Weights of a small GPT-style language model, trained from scratch on English Wikipedia: 2 heads of 32.
Each number is 50 + 12 x the weight over the matrix's rms, rounded and kept within 0 to 99. Layers, rows and columns count from 0.

# layer 7 MLP down (transposed), 256x64, rms 0.158, rows 118-154, columns 0-63
51 58 36 62 66 48 52 30 71 38 41 29 37 41 50 56 32 64 43 60 55 54 62 49 69 42 56 52 62 49 80 44 64 54 58 59 48 44 50 51 28 55 48 43 45 72 52 52 47 57 43 54 57 35 56 57 46 57 38 34 38 36 57 55
69 70 43 57 69 52 37 64 48 27 60 60 99 49 40 16 38 47 60 40 44 32 39 66 61 29 27 35 60 32 57 60 64 37 45 51 45 64 55 66 42 55 55 53 20 31 52 68 59 58 33 46 36 53 53 31 53 69 62 56 49 80 56 49
40 39 24 52 58 45 27 33 77 58 54 27 45 49 59 40 47 52 48 45 71 59 53 52 39 40 54 46 64 45 50 66 42 64 46 40 52 47 33 31 54 45 53 81 71 38 36 65 69 64 54 41 76 50 44 82 38 57 63 63 35 56 32 41
80 51 55 53 52 63 49 43 49 45 48 39 53 64 38 29 46 49 61 12 41 50 66 49 46 64 65 46 67 58 26 62 49 41 43 38 48 55 26 48 53 76 55 58 70 75 61 61 39 41 57 63 55 33 48 32 46 61 60 66 49 37 49 59
62 47 62 52 46 48 54 50 42 44 44 36 31 54 66 66 46 67 49 38 48 58 59 61 39 58 54 56 33 47 54 44 70 37 60 70 50 32 33 65 36 44 77 50 42 38 37 32 46 48 34 58 54 49 52 41 60 37 33 47 27 43 43 43
44 21 47 54 55 31 49 64 57 61 39 18 64 47 59 53 42 51 60 48 54 42 43 47 24 60 42 60 48 48 36 58 47 61 63 43 39 72 50 62 26 56 51 64 47 36 58 44 39 43 54 50 56 23 73 48 44 57 45 55 45 42 51 35
72 50 61 51 39 41 25 50 36 37 71 54 51 51 35 39 31 61 52 44 48 53 54 72 56 74 33 57 51 63 51 36 65 42 54 39 56 56 37 53 48 53 40 52 52 39 50 51 54 45 40 54 45 39 50 39 51 67 51 56 40 65 54 42
44 50 34 43 52 58 26 66 63 42 27 33 37 67 42 73 72 49 46 61 40 29 40 38 45 68 66 57 62 54 45 39 43 42 45 57 43 26 43 55 47 43 69 30 44 36 50 52 70 48 30 43 34 43 34 38 55 16 52 47 50 57 68 25
49 39 46 43 37 43 50 35 56 23 40 47 51 50 49 57 59 70 57 45 46 37 53 67 55 45 76 51 23 41 48 55 60 57 65 27 36 56 50 55 45 48 69 49 34 73 44 70 54 53 62 54 52 60 43 45 67 47 23 46 64 47 57 57
51 39 48 54 60 26 57 56 37 68 50 35 42 42 40 49 74 39 51 56 58 42 45 43 40 50 45 63 49 57 20 54 47 47 55 62 51 45 49 38 37 52 33 60 55 54 47 49 53 47 45 54 55 43 71 47 67 42 36 41 51 47 55 56
51 05 45 43 49 21 48 53 60 81 70 35 38 43 58 37 53 50 46 51 29 57 35 37 41 40 79 43 63 59 40 67 49 59 74 30 41 60 43 53 20 58 41 31 32 33 62 40 36 44 30 41 67 48 88 38 65 52 35 54 43 47 44 37
51 47 50 64 38 60 61 41 58 19 46 44 49 47 33 43 60 67 75 56 58 49 53 69 65 59 46 55 44 54 64 58 64 35 40 46 41 46 56 53 54 44 58 48 39 62 56 59 46 50 51 43 36 52 33 51 53 61 41 41 48 65 43 50
40 73 50 21 37 49 30 56 52 55 62 56 56 23 52 70 62 80 41 49 58 56 50 39 37 45 41 31 48 74 38 61 06 60 51 38 51 59 26 53 58 38 59 44 43 54 48 40 48 62 43 59 34 35 71 53 43 50 57 29 60 54 58 34
57 88 66 64 65 71 66 40 59 39 66 73 41 48 57 54 33 23 40 89 50 55 59 69 47 45 43 29 29 57 62 68 28 44 73 65 66 43 61 42 67 44 52 70 78 59 28 39 54 60 57 50 41 59 41 79 46 62 55 58 56 41 32 43
46 46 46 48 23 47 45 48 59 30 22 37 47 49 48 52 37 66 52 33 55 44 51 50 33 65 43 58 43 55 49 38 72 51 47 62 56 45 49 62 56 56 56 38 29 57 60 58 37 43 58 55 43 50 22 38 67 52 44 42 45 37 46 37
52 53 53 42 68 41 53 41 41 57 44 69 45 43 41 40 54 39 44 66 39 50 42 53 59 44 52 32 46 74 60 57 49 46 39 54 50 51 53 38 53 43 30 55 58 33 52 57 61 39 54 47 47 47 43 52 39 52 57 57 49 59 40 45
56 38 30 44 24 60 48 47 49 29 51 51 55 55 50 48 42 71 53 29 48 50 49 62 45 50 42 65 40 56 35 42 69 52 34 42 62 70 45 51 43 57 40 48 41 51 44 55 47 44 47 49 45 51 21 48 52 70 57 43 47 47 47 45
54 62 40 41 58 52 42 37 57 33 45 76 36 40 39 34 53 40 47 42 49 44 66 48 66 42 47 49 41 39 53 25 57 51 28 47 42 38 39 70 75 64 59 63 48 62 40 64 45 31 50 45 41 56 32 59 64 49 47 63 47 50 46 34
70 80 56 52 62 73 53 41 25 45 48 58 63 67 50 44 35 59 70 28 49 39 70 36 70 34 45 42 26 30 32 29 39 46 49 31 55 46 50 67 58 38 49 56 53 44 46 50 66 45 44 69 56 44 36 36 28 57 53 45 40 69 45 48
36 64 53 50 59 60 61 43 39 57 65 62 45 37 50 54 37 37 36 67 48 42 43 52 51 35 48 44 63 57 68 71 36 47 47 58 61 40 59 48 69 35 48 57 53 40 34 46 60 69 42 60 56 56 60 67 34 40 51 34 52 47 42 47
61 61 39 35 34 70 48 43 37 46 50 62 44 69 36 65 55 67 47 30 56 52 57 70 65 52 41 62 35 37 68 43 54 51 70 42 31 61 45 55 57 59 59 36 59 22 47 47 59 46 49 44 52 36 47 43 56 45 54 52 47 57 34 58
50 46 36 77 38 31 65 64 51 59 44 59 32 50 60 61 50 59 39 58 50 43 48 31 66 60 59 40 40 55 65 71 60 64 44 45 36 63 55 40 56 53 33 23 50 48 42 60 57 38 59 39 50 49 62 50 51 42 59 66 44 44 44 51
60 72 58 48 49 45 30 46 39 41 36 53 57 47 23 43 46 48 73 25 54 35 52 44 50 49 39 47 47 50 56 44 53 34 42 41 45 66 68 47 51 59 51 61 37 59 52 75 63 45 43 60 65 50 35 33 38 64 60 53 38 62 55 50
73 83 55 36 44 48 37 59 20 43 38 44 41 41 34 45 32 40 41 53 59 45 58 60 33 67 46 33 49 64 49 45 64 72 61 56 58 29 42 39 50 44 32 54 47 43 58 42 51 43 27 35 36 36 53 63 60 52 75 41 39 46 61 59
61 40 43 34 38 53 38 49 52 40 26 54 50 49 41 53 53 90 59 41 40 53 42 53 53 46 46 64 48 38 46 42 60 44 49 45 51 47 64 63 35 52 60 46 40 53 73 59 37 55 43 44 47 37 30 37 53 56 43 41 53 58 44 51
65 30 50 39 55 51 38 66 40 43 41 37 42 43 51 48 54 57 58 26 55 51 58 38 58 51 51 51 59 36 39 24 62 49 32 51 58 69 37 58 52 52 51 42 62 63 60 50 33 45 55 52 51 44 34 39 62 43 42 48 55 32 49 40
40 41 45 43 37 49 46 42 49 38 36 27 47 66 44 60 46 56 51 44 47 47 50 46 50 43 60 57 41 36 44 41 62 44 53 49 41 64 53 53 46 45 65 55 40 53 55 58 52 58 50 51 48 47 30 56 41 48 33 42 67 49 52 54
53 51 43 42 42 53 45 47 45 50 53 34 46 45 63 68 49 52 34 39 77 59 45 33 60 43 53 31 52 54 55 51 55 50 33 45 52 60 43 76 49 52 39 57 38 19 59 51 51 46 38 37 56 37 54 46 33 66 48 28 46 37 35 51
64 45 37 40 35 62 47 62 54 42 40 30 59 49 60 42 44 58 50 39 43 44 44 45 42 64 52 55 58 41 40 44 87 56 39 47 60 65 50 47 48 74 54 51 57 46 46 73 47 55 38 78 62 55 39 58 44 56 47 26 41 54 46 55
51 83 51 35 40 64 47 45 49 43 35 71 59 45 33 63 43 52 51 45 49 46 69 65 62 44 47 60 25 24 50 50 49 57 48 66 42 53 51 60 61 42 39 59 53 37 55 52 40 52 50 54 32 46 26 38 62 37 40 65 56 41 53 52
40 52 43 39 40 59 48 43 45 53 46 50 64 29 35 24 51 44 56 72 51 31 74 51 54 75 45 39 26 29 30 42 46 38 50 63 56 48 59 47 65 45 59 56 70 58 49 52 63 44 38 56 52 62 16 65 54 53 62 42 60 41 57 49
47 50 58 64 64 51 48 50 47 59 64 52 39 34 51 56 36 21 49 59 45 52 49 61 50 33 52 34 59 53 55 60 41 54 54 53 66 49 52 44 44 47 36 55 51 41 50 30 51 50 50 50 51 48 75 65 43 50 50 51 50 33 44 48
36 49 47 51 54 35 54 36 46 52 50 36 47 57 65 39 46 33 44 70 36 59 78 31 39 64 51 49 54 56 36 47 32 68 37 59 53 47 47 43 53 42 48 51 66 65 61 45 41 57 63 43 60 61 51 60 38 54 39 62 60 37 65 66
63 35 32 56 28 24 32 50 61 51 26 44 68 57 81 53 49 75 54 45 55 49 45 32 34 60 59 50 33 50 42 36 64 42 34 44 32 57 33 61 48 63 45 65 51 46 61 53 64 47 45 61 61 54 62 32 70 57 59 49 56 68 53 55
54 45 53 62 51 39 59 40 56 70 63 48 52 30 36 45 53 48 39 56 63 45 47 59 44 55 59 48 70 58 49 61 34 67 51 49 52 38 61 41 62 42 57 61 47 29 52 41 62 77 40 51 45 39 73 61 48 48 60 53 46 50 69 70
57 44 45 53 46 23 61 66 44 73 71 39 39 66 35 51 76 49 49 52 46 48 46 56 48 68 46 52 46 63 62 55 46 46 39 46 60 41 38 45 58 56 28 50 40 50 47 60 44 56 32 41 38 55 48 42 43 50 55 69 33 52 69 45
37 56 63 57 65 56 62 57 58 57 64 68 45 37 67 68 55 35 50 53 24 48 49 35 61 58 65 54 52 48 62 55 42 54 78 52 49 40 40 54 60 53 42 42 78 57 39 38 57 56 51 48 54 45 57 72 24 61 36 64 40 36 42 41
# layer 7 MLP gate, 256x64, rms 0.137, rows 119-154, columns 0-63
35 37 66 43 60 48 45 31 27 24 41 51 67 30 34 70 50 52 38 49 57 38 48 65 29 53 42 73 22 57 54 35 38 42 33 54 29 41 57 28 59 57 40 70 29 33 54 34 25 50 57 56 35 52 41 48 42 42 38 49 66 43 92 83
66 31 57 49 57 30 47 41 45 51 74 55 44 69 22 63 38 39 42 77 45 48 28 59 71 52 54 46 52 43 63 38 53 33 50 67 22 27 64 34 64 64 63 42 34 40 42 63 42 70 19 18 46 57 51 58 53 38 49 17 85 36 63 75
65 48 43 50 47 74 77 24 37 48 44 43 31 48 55 59 36 59 53 65 43 64 55 56 47 40 34 43 54 42 45 45 57 73 41 25 66 52 53 50 42 44 60 41 46 61 73 55 48 64 37 54 65 51 47 69 47 74 65 36 39 65 52 73
39 44 65 48 40 51 33 39 35 68 46 26 53 81 63 41 54 24 26 80 47 29 37 41 36 53 42 52 50 43 48 60 48 80 51 50 59 59 50 60 39 48 64 43 38 61 63 70 53 40 58 48 36 74 40 43 39 36 55 36 46 52 56 62
55 48 56 41 52 52 52 46 32 50 41 55 45 56 44 50 37 40 42 40 37 48 50 47 51 58 53 60 62 63 26 52 45 53 61 62 60 21 73 54 49 59 43 39 48 46 54 56 61 70 44 62 62 56 47 48 32 38 43 56 42 46 57 46
47 48 48 54 42 56 54 40 58 46 57 58 59 50 55 50 62 53 45 63 46 58 39 41 56 64 58 49 45 55 67 44 55 43 44 41 54 52 52 53 44 76 83 44 45 36 39 45 59 36 25 58 62 54 40 46 56 44 45 55 48 47 44 55
29 31 39 53 62 44 39 63 44 48 31 39 70 53 31 49 52 32 46 55 06 50 33 69 30 34 49 78 62 26 61 33 49 73 38 65 34 52 62 40 71 55 47 45 60 27 60 42 66 33 68 63 45 48 42 24 41 39 59 60 74 58 41 51
48 40 36 40 30 58 76 32 64 42 40 69 45 31 42 70 75 66 37 43 47 40 53 44 51 41 55 82 41 36 48 68 78 64 75 48 15 45 72 46 63 37 61 45 67 71 35 55 41 43 60 47 33 54 59 62 69 46 48 42 64 50 88 50
61 49 40 58 48 55 44 60 43 46 46 48 58 42 58 66 51 48 40 37 49 53 56 39 70 50 37 59 55 60 26 43 55 45 48 62 47 48 47 43 49 62 48 45 61 60 36 34 55 34 37 56 76 49 41 52 49 47 62 67 53 30 63 52
46 52 39 46 56 56 50 36 38 35 54 63 54 49 43 51 51 47 45 53 62 58 61 55 56 51 35 39 58 53 44 63 52 49 48 46 51 35 52 53 56 50 50 57 49 56 51 45 61 39 54 57 53 53 40 45 52 44 49 46 69 50 52 56
65 57 46 35 39 63 51 44 41 39 51 40 46 70 39 51 59 65 47 39 48 59 60 42 67 55 50 47 53 43 32 39 63 38 37 41 49 52 65 64 41 50 61 46 50 42 54 39 59 35 50 48 58 46 35 60 68 37 52 52 66 40 40 41
36 49 36 84 61 69 43 44 63 59 47 55 65 77 37 26 45 26 45 39 31 37 28 42 40 60 52 69 72 20 41 63 59 47 25 38 55 43 60 25 56 60 68 47 43 52 58 55 57 75 33 65 31 31 55 33 44 39 41 54 35 90 60 82
47 48 52 39 57 45 57 38 69 49 70 54 38 53 43 33 09 39 56 51 52 55 53 57 69 54 59 58 48 40 47 56 37 64 53 62 38 52 40 51 43 13 42 32 63 50 41 42 49 59 42 52 46 50 36 33 53 62 40 61 74 48 45 57
57 66 43 34 49 53 15 52 25 58 68 52 66 79 60 44 44 63 56 42 39 52 45 46 47 43 61 65 40 36 69 53 57 61 48 50 55 44 43 60 41 38 50 63 29 44 49 37 44 49 60 46 45 33 41 53 61 43 55 48 35 38 48 47
41 50 70 45 30 48 46 58 68 31 45 51 63 60 34 32 52 64 48 53 62 58 51 69 34 69 60 66 60 48 63 42 72 42 36 34 44 45 44 74 45 47 62 45 53 47 54 61 38 37 34 40 44 48 40 54 57 71 51 45 47 58 48 58
57 58 54 55 61 29 57 40 44 61 61 62 67 56 52 55 54 53 37 56 33 52 48 41 46 49 65 30 72 39 42 20 44 48 53 37 53 46 44 78 44 51 58 56 36 49 50 41 51 49 59 51 47 46 36 36 43 40 48 62 49 50 45 33
52 74 45 42 53 42 40 63 59 56 63 36 67 32 63 51 40 63 58 63 62 68 59 52 49 42 70 49 68 40 58 39 42 47 66 43 67 50 49 47 62 46 55 47 45 61 51 46 64 46 28 58 31 38 59 36 45 64 36 57 43 46 64 66
70 63 49 51 61 61 44 50 39 40 56 55 67 62 58 64 67 61 54 37 63 34 68 37 66 47 44 37 35 32 40 36 66 59 59 48 85 61 52 62 46 40 64 51 47 50 54 55 79 34 52 62 46 43 29 48 52 37 48 32 54 47 35 31
38 53 47 55 43 50 42 43 48 55 45 51 43 49 41 48 50 43 39 44 55 51 60 45 37 38 25 42 52 50 54 49 43 48 42 37 71 33 44 90 45 48 35 51 29 79 41 28 43 53 53 52 54 43 54 29 63 48 73 63 64 48 46 49
58 68 48 52 69 81 66 49 56 65 45 65 34 60 38 24 53 33 53 49 42 61 59 34 42 54 66 49 24 19 41 72 58 50 65 48 27 42 52 48 44 59 48 46 67 44 52 40 45 54 25 53 60 33 59 63 63 29 52 30 62 50 40 44
29 52 75 41 49 62 43 45 66 67 47 44 64 48 62 40 71 65 42 40 68 57 49 37 39 54 51 42 53 46 61 68 49 44 39 42 53 54 73 51 49 52 53 40 58 50 34 33 58 59 51 32 47 32 52 42 44 48 52 31 48 51 41 42
65 55 47 43 40 61 42 70 32 45 50 40 59 54 52 61 48 48 56 34 46 38 40 65 55 60 52 53 52 57 51 41 48 49 37 27 73 53 57 39 59 55 41 36 56 49 52 54 56 32 44 49 57 54 33 51 53 54 52 54 23 42 44 37
57 73 47 26 40 44 59 46 29 36 64 45 51 63 29 43 40 55 66 59 49 44 39 52 40 66 54 59 47 58 39 36 65 67 47 40 53 38 53 49 32 57 29 67 28 50 42 44 64 62 46 68 49 33 46 87 58 57 65 49 46 55 55 61
44 67 38 41 54 47 48 34 69 53 31 56 46 41 31 50 40 61 39 37 54 45 56 35 52 48 39 52 65 45 39 48 64 62 63 58 51 54 30 40 68 55 51 50 48 67 43 51 33 59 63 57 41 56 51 57 54 35 51 49 51 53 47 41
33 48 61 52 62 57 54 64 47 53 55 50 50 43 39 56 43 45 64 55 43 59 56 40 43 69 55 56 46 53 49 39 34 47 55 41 65 42 60 41 70 50 56 34 63 47 59 69 19 44 45 68 30 32 49 61 53 60 48 61 24 46 47 45
41 58 67 40 37 53 28 45 56 38 29 39 50 55 43 60 59 71 54 47 64 60 56 47 63 58 43 66 36 33 54 41 65 36 46 54 37 54 43 60 71 44 60 57 50 56 32 76 45 34 65 62 56 44 28 47 63 59 41 45 66 64 49 18
57 70 30 33 33 50 29 49 49 60 70 76 67 34 44 49 61 74 29 56 69 52 62 69 67 40 42 52 47 58 52 39 57 45 48 50 50 65 60 29 38 46 51 63 38 44 77 53 42 47 66 54 46 54 45 59 35 52 35 53 57 75 79 55
30 50 22 35 49 46 48 41 43 45 48 43 38 47 52 27 56 46 41 43 69 35 28 52 67 40 46 44 50 58 62 37 59 48 36 67 37 53 46 48 35 64 56 32 53 55 67 37 34 45 41 39 40 45 49 47 50 48 64 56 51 65 49 43
44 33 51 66 65 51 59 27 42 42 57 45 57 50 51 48 44 54 47 48 53 71 41 47 44 49 47 48 79 54 48 47 66 70 49 41 53 49 43 40 31 50 35 43 50 60 64 42 38 65 62 36 34 44 50 41 32 59 54 36 40 43 36 22
49 39 65 31 37 47 48 51 45 50 41 42 52 57 55 43 35 64 47 45 69 56 45 50 43 59 31 48 58 44 34 50 42 50 60 67 53 41 41 72 57 59 32 33 70 55 55 43 72 75 48 80 38 38 31 55 51 50 58 52 59 36 47 44
43 55 48 27 39 66 47 62 47 43 47 55 31 61 47 52 68 75 60 45 46 45 52 54 26 51 40 64 50 63 42 48 55 51 46 50 64 42 45 51 59 62 56 46 40 55 39 45 52 50 66 35 42 65 60 40 40 68 41 53 46 34 32 58
37 49 38 48 29 47 47 69 47 54 58 50 64 42 50 49 41 53 57 71 54 39 29 44 61 55 50 52 57 31 56 40 48 38 55 52 53 59 57 61 49 37 52 15 42 35 59 28 65 67 27 40 62 50 26 70 68 52 40 53 64 50 59 63
53 39 72 53 48 50 37 40 45 51 67 51 24 34 64 44 56 61 64 59 44 45 53 56 40 47 56 33 78 42 49 58 29 56 58 46 43 41 67 57 54 39 49 56 65 54 59 76 50 45 61 42 45 47 62 50 56 64 38 52 54 49 57 37
52 50 75 64 63 51 36 45 45 49 36 44 70 68 53 52 39 59 66 38 48 71 31 42 38 65 67 51 66 44 52 33 43 42 43 51 62 67 52 48 71 53 50 74 47 55 50 60 53 45 57 61 59 46 45 58 27 58 22 49 36 64 56 49
51 53 38 65 64 59 74 44 44 60 58 60 57 66 41 34 43 51 66 41 34 31 36 68 43 47 45 50 34 50 66 49 33 27 57 55 50 39 46 56 42 38 42 61 31 48 72 57 54 30 39 42 25 60 50 41 52 56 60 55 50 63 60 43
52 64 47 40 50 42 50 58 63 48 50 40 41 18 39 46 63 64 60 54 30 44 57 42 62 55 43 75 59 48 67 40 61 42 55 48 59 41 44 65 65 42 57 28 59 53 67 56 68 51 33 57 56 55 47 53 40 72 37 48 65 34 47 34
# layer 7 MLP up, 256x64, rms 0.137, rows 119-154, columns 0-63
46 56 55 28 45 46 61 55 40 30 34 66 70 40 56 46 42 54 51 66 35 29 59 69 72 52 25 74 45 44 40 53 53 49 32 51 52 60 40 56 45 69 42 39 17 61 32 50 54 48 69 35 58 79 50 42 42 47 72 74 72 36 68 75
34 42 58 61 36 52 34 30 55 46 65 44 39 54 57 26 43 54 56 61 49 57 46 54 29 60 58 37 41 61 58 54 43 66 56 52 28 68 42 69 60 51 21 42 43 58 64 66 54 50 44 41 55 37 25 75 33 53 61 46 34 44 33 56
46 63 38 72 39 59 52 36 70 52 37 55 56 52 48 61 53 52 57 51 39 45 42 41 61 59 22 42 61 32 52 48 51 56 51 39 50 43 45 50 56 59 33 28 67 27 61 57 58 73 28 62 78 53 41 39 38 53 56 29 35 65 42 35
48 43 51 53 53 43 45 65 50 50 47 61 58 48 69 61 57 37 43 57 50 61 59 65 40 54 38 46 34 56 34 66 56 56 43 44 59 62 50 58 70 52 36 57 53 48 60 34 71 55 47 56 40 54 63 44 35 61 60 48 28 45 34 55
50 44 49 64 55 50 70 52 52 46 42 66 50 50 59 59 40 57 53 54 70 62 67 52 48 62 52 41 13 37 39 65 56 30 56 13 46 55 45 46 54 39 46 66 34 47 34 59 42 19 38 54 61 55 55 47 50 35 54 55 72 54 44 58
50 46 34 47 62 55 65 40 52 60 42 35 37 60 42 47 54 57 57 34 51 61 56 27 53 47 47 48 55 29 47 73 50 51 41 50 36 46 68 42 52 58 62 49 48 42 43 41 38 63 35 42 42 52 42 44 40 39 62 36 59 59 44 37
37 42 22 60 54 46 44 63 44 50 36 48 59 66 47 34 46 42 57 36 26 56 59 45 52 33 60 47 73 29 51 39 61 55 41 90 42 36 53 36 54 27 50 32 42 38 42 35 60 55 58 41 33 55 48 36 53 34 70 57 48 41 59 96
44 62 51 68 56 35 50 40 38 46 60 75 53 39 45 79 79 59 43 52 41 41 36 32 41 52 80 48 42 28 67 64 57 62 67 19 29 45 59 56 67 21 67 36 48 49 33 31 50 39 58 53 27 42 37 64 81 35 66 42 41 61 59 70
48 50 52 64 48 53 61 36 41 56 41 57 51 57 40 61 62 56 33 55 52 47 46 59 59 47 52 57 37 65 36 39 58 57 45 42 64 61 54 46 56 40 36 38 27 62 54 46 71 41 52 51 48 55 54 46 54 52 32 62 63 53 45 49
37 35 43 46 50 31 37 33 50 56 64 52 52 51 51 53 42 62 39 53 52 42 48 30 58 53 60 41 58 46 43 51 55 52 44 34 49 48 49 53 36 48 44 48 35 54 44 48 54 49 56 35 66 42 63 36 50 37 60 48 43 48 52 57
53 50 42 49 40 38 53 54 56 37 35 43 33 55 47 56 49 65 66 44 49 52 68 48 59 70 37 52 59 46 51 35 51 37 48 42 47 41 75 73 53 52 70 38 35 52 49 48 55 55 42 59 41 66 16 55 63 44 46 54 54 45 54 48
37 62 47 44 48 52 23 51 43 51 56 50 29 50 45 52 45 49 38 39 53 58 60 30 63 55 40 32 53 55 68 56 51 59 70 48 46 59 74 69 34 55 39 27 76 29 53 32 55 46 37 26 55 82 52 59 53 64 40 54 49 49 39 85
49 76 54 76 46 47 33 33 52 42 45 28 62 37 47 38 74 61 45 62 53 53 46 34 56 40 43 53 48 48 47 57 54 35 70 62 46 52 64 55 45 84 37 48 57 43 24 56 41 64 41 50 25 24 41 80 64 52 25 65 44 61 44 50
44 45 38 54 50 47 55 43 55 49 45 52 57 26 40 51 34 54 31 76 37 68 55 73 47 63 27 44 48 50 34 45 65 47 60 50 26 38 46 48 75 46 48 35 45 41 58 50 54 49 42 54 66 66 58 48 32 46 32 64 57 55 81 59
37 68 52 57 29 37 55 70 59 54 67 45 58 46 36 30 34 58 45 61 46 62 33 33 47 43 40 48 57 53 54 50 60 45 49 60 56 47 33 49 43 42 40 49 70 44 37 30 45 67 49 31 54 44 68 43 36 68 70 61 46 33 52 50
39 34 42 51 31 55 81 42 71 51 64 41 40 36 59 49 58 36 52 44 52 43 68 57 42 39 41 73 68 57 52 77 43 57 57 51 52 65 73 38 53 32 48 63 39 53 57 45 46 63 43 39 44 54 65 43 60 53 41 46 49 34 50 54
54 46 40 46 48 44 51 59 71 35 72 32 64 50 32 58 42 45 40 55 57 47 41 23 58 44 58 49 28 45 35 35 41 49 65 50 51 54 61 56 72 65 44 46 40 63 60 32 42 33 19 49 43 47 41 45 56 53 49 60 52 26 48 42
51 34 39 64 34 42 68 59 84 45 43 33 39 32 39 42 64 39 51 53 58 53 41 58 44 62 34 52 45 56 69 51 57 36 49 53 63 44 35 28 75 58 53 42 72 53 43 45 27 52 43 51 31 50 56 35 49 60 53 46 37 66 61 43
55 63 50 55 49 50 62 61 69 48 37 51 53 56 30 56 30 55 62 44 65 55 52 39 43 61 67 42 39 52 44 46 43 48 23 49 44 54 36 46 31 62 56 49 51 43 36 34 41 53 57 62 26 76 48 68 60 57 77 45 42 56 51 27
38 43 36 54 54 60 28 51 50 60 34 66 45 33 45 66 54 37 56 59 32 54 29 44 47 52 54 52 40 62 70 42 60 52 56 53 47 36 39 40 41 75 61 48 62 47 32 39 72 37 42 54 75 43 50 64 61 49 50 44 31 74 41 64
60 63 52 38 50 56 44 51 47 41 57 36 52 45 37 55 50 50 72 64 56 64 82 46 30 43 44 52 53 58 47 52 53 39 48 57 56 50 27 54 49 44 42 48 42 45 22 42 67 67 48 35 40 74 48 51 62 75 57 58 53 53 41 55
43 47 48 36 35 56 45 56 57 52 54 46 57 64 40 44 46 69 33 46 69 61 45 44 55 48 30 39 62 34 26 58 69 47 49 48 50 56 47 50 55 44 34 31 71 47 46 76 56 62 49 29 25 67 33 44 42 58 59 49 47 58 46 42
49 60 52 41 34 37 34 49 52 42 51 28 42 36 48 61 47 62 38 55 39 33 52 34 70 43 65 34 71 40 55 46 58 67 60 55 68 69 45 39 53 34 42 35 63 45 34 49 31 48 36 53 29 49 50 45 48 54 50 50 54 63 69 45
72 50 53 58 41 49 50 50 31 40 63 57 56 31 45 36 56 52 62 54 34 60 32 62 51 47 73 66 61 62 64 33 46 63 59 38 60 48 51 40 43 35 65 43 62 41 74 50 70 53 42 41 41 25 57 44 47 38 52 61 44 40 47 66
65 65 62 51 44 50 46 64 46 54 41 53 56 69 48 42 52 66 34 34 39 47 66 45 53 47 43 62 46 52 37 38 60 47 57 55 45 63 44 34 35 52 61 45 60 49 51 41 56 46 40 70 58 60 55 83 31 54 47 69 42 58 61 33
51 49 34 65 40 69 64 58 29 20 60 72 37 34 40 57 64 62 63 43 78 51 55 57 40 64 60 44 43 75 39 45 51 45 29 30 56 34 65 58 43 48 58 40 28 39 78 52 69 33 34 53 55 67 56 73 64 60 53 44 44 40 45 80
40 43 56 38 59 52 41 72 51 52 41 56 69 64 36 43 42 81 61 49 44 35 60 35 39 50 42 41 48 46 43 49 55 75 57 49 44 40 56 27 66 47 44 58 68 48 50 41 34 56 46 50 37 40 46 60 67 53 60 42 64 70 38 51
55 79 57 57 52 34 38 57 44 52 38 51 41 40 61 52 77 44 54 52 55 54 67 43 56 55 43 59 56 49 53 38 48 69 39 49 56 43 65 45 48 44 50 40 38 55 65 44 87 56 44 37 51 53 52 16 32 53 42 54 51 47 58 41
49 63 70 57 36 49 46 44 62 58 46 50 55 64 61 49 51 29 30 36 19 42 47 67 42 42 69 46 58 66 65 64 48 60 45 26 66 28 41 34 36 50 44 55 57 50 58 87 51 50 57 60 44 54 59 40 54 32 40 36 49 66 55 52
64 52 61 49 62 47 61 62 47 59 63 29 44 47 30 45 56 52 33 37 44 51 24 40 35 46 67 66 61 56 42 37 62 43 40 53 67 43 57 31 68 44 42 45 36 47 60 40 49 41 44 42 65 51 42 65 40 46 47 36 34 44 50 58
61 43 56 24 60 50 61 42 72 45 51 49 56 55 47 52 53 56 55 46 55 40 69 26 51 67 45 70 58 67 60 60 62 56 38 38 80 31 52 51 58 52 39 44 48 47 45 43 41 37 48 32 47 60 62 55 39 69 49 62 31 39 51 64
58 42 68 65 65 38 44 28 43 43 51 48 47 64 60 36 41 50 52 55 62 70 32 66 54 60 55 53 45 80 59 42 51 62 43 49 43 62 36 57 39 50 61 65 63 69 63 59 35 50 46 66 58 49 61 52 58 61 58 38 50 36 60 60
44 45 40 59 33 37 33 51 46 46 67 66 31 61 47 54 42 52 54 32 57 42 50 51 39 48 59 41 73 34 47 64 52 52 51 50 37 31 43 60 52 63 56 45 48 47 48 38 49 32 72 52 53 68 59 65 68 48 54 51 59 41 43 41
41 57 54 54 72 34 28 57 33 63 42 46 53 36 42 75 48 44 64 62 35 40 57 46 46 51 53 44 61 44 65 43 67 60 55 59 47 51 37 42 50 40 52 29 40 41 46 46 72 37 58 39 59 70 38 49 36 65 53 48 66 71 32 48
62 51 33 38 42 52 46 60 52 54 40 40 53 34 52 55 30 48 47 33 50 51 48 36 54 54 48 45 74 44 37 40 64 81 32 42 41 39 52 40 54 53 67 47 68 58 48 55 19 66 36 55 63 47 52 71 55 40 50 33 48 41 47 64
46 37 54 58 45 43 51 74 56 50 44 43 59 50 50 62 68 42 49 53 37 58 45 53 41 45 49 73 48 53 55 49 52 58 51 49 39 64 55 39 78 61 35 41 67 50 37 57 58 49 78 42 62 47 66 35 31 53 45 56 64 45 67 62